Weights of a small GPT-style language model, trained from scratch on English Wikipedia: 150M tokens.
Each number is 200 + 30 x the weight over its row's rms, rounded and kept within 0 to 999. Layers, rows and columns count from 0. The size before them is the row's rms in percent of the matrix's.

# layer 3 MLP down (transposed), 192x64, rms 0.293, rows 87-103, columns 0-63
096,215,204,219,175,183,165,169,184,191,187,224,258,195,194,261,204,224,217,215,182,257,236,220,203,188,214,259,182,177,205,192,229,199,212,162,221,183,243,162,219,172,235,173,175,271,243,268,221,172,200,173,235,213,184,243,187,261,162,183,188,201,164,186,184
088,200,203,168,225,227,193,218,218,193,179,161,159,221,281,208,142,177,204,190,207,237,218,209,152,158,188,255,255,196,210,221,175,174,196,211,190,229,172,233,205,211,206,189,185,202,217,173,232,225,175,177,228,185,174,129,230,186,151,251,142,241,182,202,182
098,183,257,216,233,177,214,190,234,239,185,217,206,177,190,198,245,157,236,219,241,241,243,194,226,260,213,197,202,232,233,187,220,207,200,157,180,233,134,253,214,187,228,209,218,181,159,226,188,193,200,183,177,270,204,170,220,217,149,205,133,196,204,205,176
090,189,150,244,250,266,192,166,162,160,183,228,182,222,143,188,165,207,221,209,181,244,225,235,207,203,237,212,172,205,225,140,176,178,230,241,216,162,227,217,205,181,199,189,181,215,204,190,186,248,224,188,194,172,173,237,249,184,262,225,149,206,213,210,217
105,197,281,151,230,200,154,211,261,171,198,183,216,197,192,215,152,214,232,208,179,172,193,220,206,222,193,196,190,200,185,183,245,154,196,181,246,176,172,188,168,212,169,161,181,159,156,214,201,200,161,208,183,248,177,189,273,202,187,146,187,171,193,212,256
097,183,209,213,222,215,262,208,196,193,241,215,197,155,215,213,202,214,233,212,243,171,240,182,203,157,177,146,195,242,259,184,166,203,272,197,203,199,211,176,237,223,261,229,235,175,168,173,224,189,237,192,184,195,197,169,187,250,206,189,193,197,139,229,255
089,199,227,175,197,195,159,168,201,234,161,193,235,172,170,218,246,156,201,217,206,222,270,228,160,174,218,173,220,194,187,226,228,172,241,210,219,224,142,175,173,191,191,214,212,111,244,193,184,203,197,194,238,161,256,201,179,188,252,201,246,174,213,197,218
103,167,193,201,186,175,206,238,163,171,182,166,203,149,191,150,194,186,210,174,163,239,192,195,177,228,169,158,185,289,183,216,189,213,159,230,226,202,248,171,196,193,209,168,171,254,198,185,175,191,246,253,196,168,247,228,219,254,171,170,194,222,179,199,164
104,206,212,206,197,186,220,206,175,201,196,241,232,212,190,191,200,202,184,198,218,195,227,221,181,235,236,226,195,168,115,145,206,163,177,245,180,182,202,240,224,166,238,203,207,240,215,167,222,257,221,183,173,197,203,151,200,181,189,316,225,174,218,220,179
140,189,204,212,104,176,231,263,178,226,204,194,227,175,198,176,222,241,206,167,184,237,257,218,198,170,193,217,180,179,206,162,195,170,184,203,220,226,184,169,169,210,196,235,202,202,146,213,201,209,208,204,191,220,206,222,189,198,179,251,87,168,206,217,202
098,132,202,151,225,200,226,205,226,224,200,233,199,185,214,285,243,224,190,182,235,189,189,201,212,223,195,191,168,225,199,195,160,199,191,217,190,259,172,228,191,241,249,173,174,222,252,185,252,215,234,210,195,247,153,210,250,195,243,196,229,226,163,211,215
106,191,198,183,239,171,212,197,216,212,154,205,216,234,159,207,159,169,204,154,91,230,202,216,215,226,225,220,222,136,177,223,242,205,152,227,209,226,218,215,225,219,228,224,162,218,182,252,206,183,162,185,163,187,157,147,186,227,174,208,205,195,191,203,224
096,273,169,235,187,233,191,208,190,212,161,230,169,196,164,204,189,132,237,148,222,178,188,185,226,226,171,213,191,245,249,252,227,208,175,239,181,177,179,235,230,177,210,182,205,254,212,220,188,221,180,197,244,184,163,216,193,211,186,274,193,211,216,215,157
100,203,184,210,250,234,221,212,199,217,193,192,166,212,238,196,212,203,207,245,226,194,155,146,183,220,167,208,185,252,218,207,189,182,179,160,175,202,186,195,204,156,191,137,200,161,199,173,169,195,165,196,146,118,282,231,172,226,185,228,156,220,209,208,227
094,197,261,224,243,204,225,187,163,164,185,161,181,237,184,224,219,213,220,178,265,173,229,239,164,229,202,172,185,193,227,179,237,264,188,205,248,236,239,212,219,236,184,171,174,221,189,182,140,230,210,183,210,202,152,159,197,191,218,164,186,245,251,203,204
098,165,241,212,150,179,120,227,188,207,209,159,208,209,189,222,274,215,208,198,186,166,210,215,186,180,169,211,227,177,190,205,250,196,203,184,175,216,235,181,167,257,164,253,186,238,207,261,156,163,182,167,182,189,148,228,224,194,178,184,179,227,199,226,184
100,212,206,218,224,226,240,210,217,196,203,207,199,191,182,182,242,265,193,242,177,139,219,182,173,170,148,217,207,165,205,176,221,180,221,183,196,140,193,203,195,188,192,182,169,241,183,171,129,177,220,210,210,281,221,259,186,255,234,187,201,205,253,212,204
# layer 3 MLP gate, 192x64, rms 0.189, rows 88-104, columns 0-63
092,152,198,213,211,208,121,229,229,226,190,200,235,249,283,190,172,175,196,168,138,211,245,223,169,193,207,229,171,244,272,234,203,184,172,188,202,195,166,167,209,176,185,194,194,193,189,186,182,219,191,167,168,161,190,174,163,212,220,223,190,206,224,249,210
098,209,177,197,200,208,218,191,211,177,206,174,268,196,190,126,226,228,226,191,227,173,176,206,181,213,151,126,233,241,186,121,211,233,215,184,203,231,238,195,210,168,212,185,164,165,220,185,267,196,238,208,189,186,184,209,207,208,209,231,266,231,204,171,182
092,138,237,261,198,195,179,189,213,152,151,155,196,227,209,192,186,201,137,158,231,169,239,248,180,200,202,248,214,204,202,225,208,217,173,237,247,223,200,192,193,188,158,226,166,198,219,184,185,237,180,195,169,264,191,168,206,190,199,225,263,168,182,183,230
110,164,278,219,197,183,230,186,163,218,169,189,202,191,231,219,177,174,197,173,174,229,188,186,191,158,189,246,200,164,166,209,239,204,222,177,134,187,155,162,205,215,191,265,253,223,198,167,247,196,226,199,243,181,165,193,172,223,251,175,197,241,192,159,191
086,199,184,182,159,190,223,224,179,195,235,214,202,217,203,266,129,150,224,214,191,206,191,180,225,136,213,205,208,174,256,232,167,197,182,191,196,210,236,167,176,257,226,166,240,180,174,187,173,162,203,212,136,175,250,179,192,246,249,239,185,202,202,204,193
106,219,197,220,197,218,268,175,182,196,181,166,258,198,192,245,199,202,239,239,176,171,198,192,248,196,158,206,191,209,197,236,273,149,239,225,142,176,208,203,198,282,174,201,216,179,168,179,192,209,183,207,214,190,226,185,222,242,192,225,235,138,211,208,218
100,186,188,233,182,217,234,250,191,183,210,154,140,208,199,195,172,182,148,182,190,128,194,224,144,218,208,172,210,242,186,165,193,194,209,225,268,219,199,157,235,201,211,233,191,224,170,190,221,180,163,240,246,141,210,210,239,219,229,190,243,224,226,190,175
094,250,208,217,208,189,237,163,152,215,146,148,229,175,232,239,158,156,239,187,171,256,234,187,203,177,219,152,257,228,209,203,158,250,193,164,194,198,158,185,195,245,205,176,189,184,238,191,171,200,207,224,184,217,232,145,210,175,200,207,197,219,170,192,237
086,204,208,185,243,220,196,188,238,187,202,252,193,265,226,238,232,175,185,201,188,149,123,225,219,204,189,169,188,173,193,241,186,222,227,200,215,191,207,230,251,160,240,230,206,236,224,223,198,219,222,210,206,212,230,175,231,254,248,153,242,200,208,198,135
096,235,155,214,211,193,187,176,249,202,254,203,221,168,213,178,210,218,204,209,226,201,191,244,224,188,182,189,233,196,307,168,216,152,179,229,197,138,214,152,181,226,199,186,200,221,226,166,226,153,160,181,198,187,225,133,235,174,228,181,207,187,218,188,189
104,203,219,215,220,225,260,225,262,141,139,168,225,264,236,197,214,240,202,194,166,219,182,222,240,197,225,211,203,164,210,205,228,191,157,206,229,182,149,214,186,169,182,215,176,240,209,213,236,177,189,137,156,199,191,146,191,187,223,230,164,208,221,208,223
093,168,223,141,219,235,226,263,215,176,129,197,159,185,202,228,208,201,170,194,174,200,255,163,229,198,196,184,210,224,216,184,239,180,156,189,211,198,164,196,232,200,209,198,263,198,226,198,231,170,187,175,160,226,198,239,273,240,169,234,207,185,214,158,181
088,213,221,244,181,208,209,199,202,184,171,235,184,133,194,218,198,222,233,229,265,189,215,200,203,272,133,145,198,273,189,217,223,188,208,153,162,205,189,170,176,186,241,181,196,240,217,227,261,192,183,235,223,209,163,189,171,202,201,185,223,203,178,223,172
100,257,220,252,223,208,169,187,255,190,182,196,158,173,208,193,211,193,135,166,210,198,199,221,150,173,231,199,233,188,240,200,126,195,173,271,212,153,205,190,217,230,187,172,183,196,232,140,187,203,197,189,221,208,197,238,240,182,206,241,221,256,204,195,194
105,241,157,212,256,220,195,188,218,151,241,194,190,228,173,167,160,246,182,213,235,215,167,177,227,221,190,245,186,141,241,196,178,207,155,197,186,223,189,199,208,181,217,120,183,219,187,159,232,191,212,234,232,195,185,228,220,153,158,212,239,183,222,255,199
100,210,197,211,218,243,227,202,173,160,172,199,182,157,206,218,208,181,198,249,195,176,225,144,239,214,169,237,191,204,230,216,182,170,173,269,174,184,223,195,237,190,251,164,211,173,173,215,172,160,200,145,178,196,208,204,137,141,214,179,200,174,224,127,220
109,213,176,93,180,204,195,240,168,235,146,201,169,155,169,187,184,195,207,235,154,152,175,161,211,141,236,221,184,191,212,246,202,191,191,171,158,239,207,183,199,247,221,197,217,212,195,214,209,212,189,159,198,172,200,193,178,242,224,183,185,158,164,177,208
# layer 3 MLP up, 192x64, rms 0.183, rows 88-104, columns 0-63
093,240,209,146,195,220,237,211,187,222,196,181,185,132,114,208,228,219,200,218,225,193,182,170,257,241,157,182,192,181,140,149,183,207,213,226,199,196,188,229,220,187,177,198,188,207,220,240,204,191,263,228,200,224,183,213,253,154,171,177,197,183,180,150,196
101,212,180,196,188,168,228,175,168,173,173,188,253,192,225,158,185,194,241,186,220,181,201,159,187,120,237,167,231,178,208,147,179,228,190,146,170,226,179,204,179,176,213,234,176,224,208,189,280,209,213,217,129,225,204,214,214,231,218,194,252,229,209,182,217
092,225,214,218,218,273,185,194,156,182,198,209,258,202,193,150,189,200,172,155,192,197,200,204,221,205,157,207,150,207,232,194,235,183,208,197,171,228,166,173,190,271,200,215,212,182,177,164,222,270,180,193,202,239,255,191,202,165,225,260,253,210,179,219,168
109,212,192,245,169,223,234,219,193,247,235,251,251,220,180,235,189,219,144,166,242,231,223,158,179,209,195,222,229,213,155,217,154,183,212,218,199,209,204,180,209,195,224,235,173,243,253,189,188,236,179,209,244,162,193,182,251,189,199,226,232,257,222,164,161
095,217,206,203,209,190,162,187,215,203,146,205,191,228,198,212,238,165,171,203,183,219,162,258,172,250,206,242,194,252,165,204,236,172,218,186,203,180,196,219,187,130,164,207,185,255,235,225,167,218,202,214,262,248,171,188,254,161,161,161,195,196,232,226,184
101,166,187,177,202,213,199,259,205,216,164,190,195,257,197,200,157,234,227,227,180,182,150,188,159,224,204,199,247,159,202,169,198,205,171,241,231,196,156,181,184,209,202,239,236,228,198,264,159,225,201,221,139,187,159,171,170,253,224,184,214,264,194,186,206
091,198,209,266,192,186,183,205,179,196,216,186,203,206,221,225,145,188,198,197,211,180,202,276,185,160,179,127,214,225,149,203,180,245,176,205,278,185,206,135,219,166,213,160,238,200,185,187,192,154,216,219,177,138,195,234,226,204,230,195,225,222,216,207,197
101,211,230,202,212,181,166,226,207,162,197,211,159,182,250,216,248,217,204,210,233,198,228,208,204,193,206,212,142,231,197,134,163,238,220,179,203,152,220,210,181,151,235,213,243,228,209,161,216,168,190,172,200,247,124,192,144,158,217,187,229,212,235,241,200
142,219,202,176,295,236,156,143,211,171,178,215,152,227,197,210,182,147,211,224,219,182,132,163,219,205,220,190,211,223,188,235,184,201,193,194,198,191,207,230,267,184,217,164,220,214,240,201,201,191,195,218,197,190,208,151,199,214,229,185,292,211,207,189,196
097,143,222,187,160,173,154,200,180,158,143,185,192,286,224,199,207,207,181,225,208,235,227,170,181,212,199,208,176,207,199,161,206,199,160,179,229,229,164,241,200,195,181,218,210,207,159,254,174,256,187,192,250,215,232,210,139,226,213,224,195,216,169,218,247
101,198,219,217,215,164,259,188,214,190,183,205,167,161,186,169,268,218,176,173,221,195,227,207,206,200,142,184,192,190,184,208,166,190,199,208,253,197,117,151,199,191,182,170,162,179,170,192,184,210,156,236,226,232,233,142,209,222,225,168,253,187,222,170,156
093,201,223,171,188,234,272,202,226,246,159,172,195,220,222,232,180,164,190,213,200,217,194,218,208,216,181,230,234,261,189,223,205,160,169,177,220,214,180,226,146,219,166,175,250,201,150,207,126,216,176,178,154,201,167,223,234,233,193,184,250,213,213,191,156
091,191,191,231,210,185,213,252,224,161,207,184,188,214,196,215,238,207,176,169,218,200,180,172,135,160,195,196,223,199,180,207,166,215,152,186,179,239,211,207,211,130,170,216,226,134,268,153,161,206,192,171,230,206,277,183,201,205,171,237,228,233,192,231,207
102,165,252,222,195,239,185,185,199,249,245,174,196,198,155,189,222,169,207,197,192,180,221,217,183,206,202,240,194,224,229,184,203,172,135,204,249,201,205,225,232,197,190,190,167,184,154,144,203,248,226,200,214,224,253,216,184,130,191,278,214,221,191,146,203
105,201,202,232,199,196,160,150,188,228,184,182,164,179,218,219,173,147,194,235,211,194,129,217,198,194,221,214,155,264,159,186,179,244,225,174,214,212,174,223,188,199,187,148,195,201,194,131,209,183,223,207,200,167,220,208,229,144,207,217,225,182,251,260,249
098,194,179,228,216,209,183,149,233,192,210,164,223,182,182,204,201,228,199,128,216,171,199,160,202,203,131,185,187,210,163,196,143,250,149,203,188,272,235,241,190,230,158,156,145,193,222,194,207,211,201,210,181,250,229,209,188,188,206,244,183,161,197,168,210
117,174,195,172,215,210,255,228,219,229,244,211,182,162,245,197,208,252,156,171,228,185,236,180,207,177,209,194,223,170,173,188,207,183,228,144,177,272,206,212,231,253,247,210,162,236,157,190,210,206,241,166,214,226,241,200,168,184,217,197,150,180,214,180,246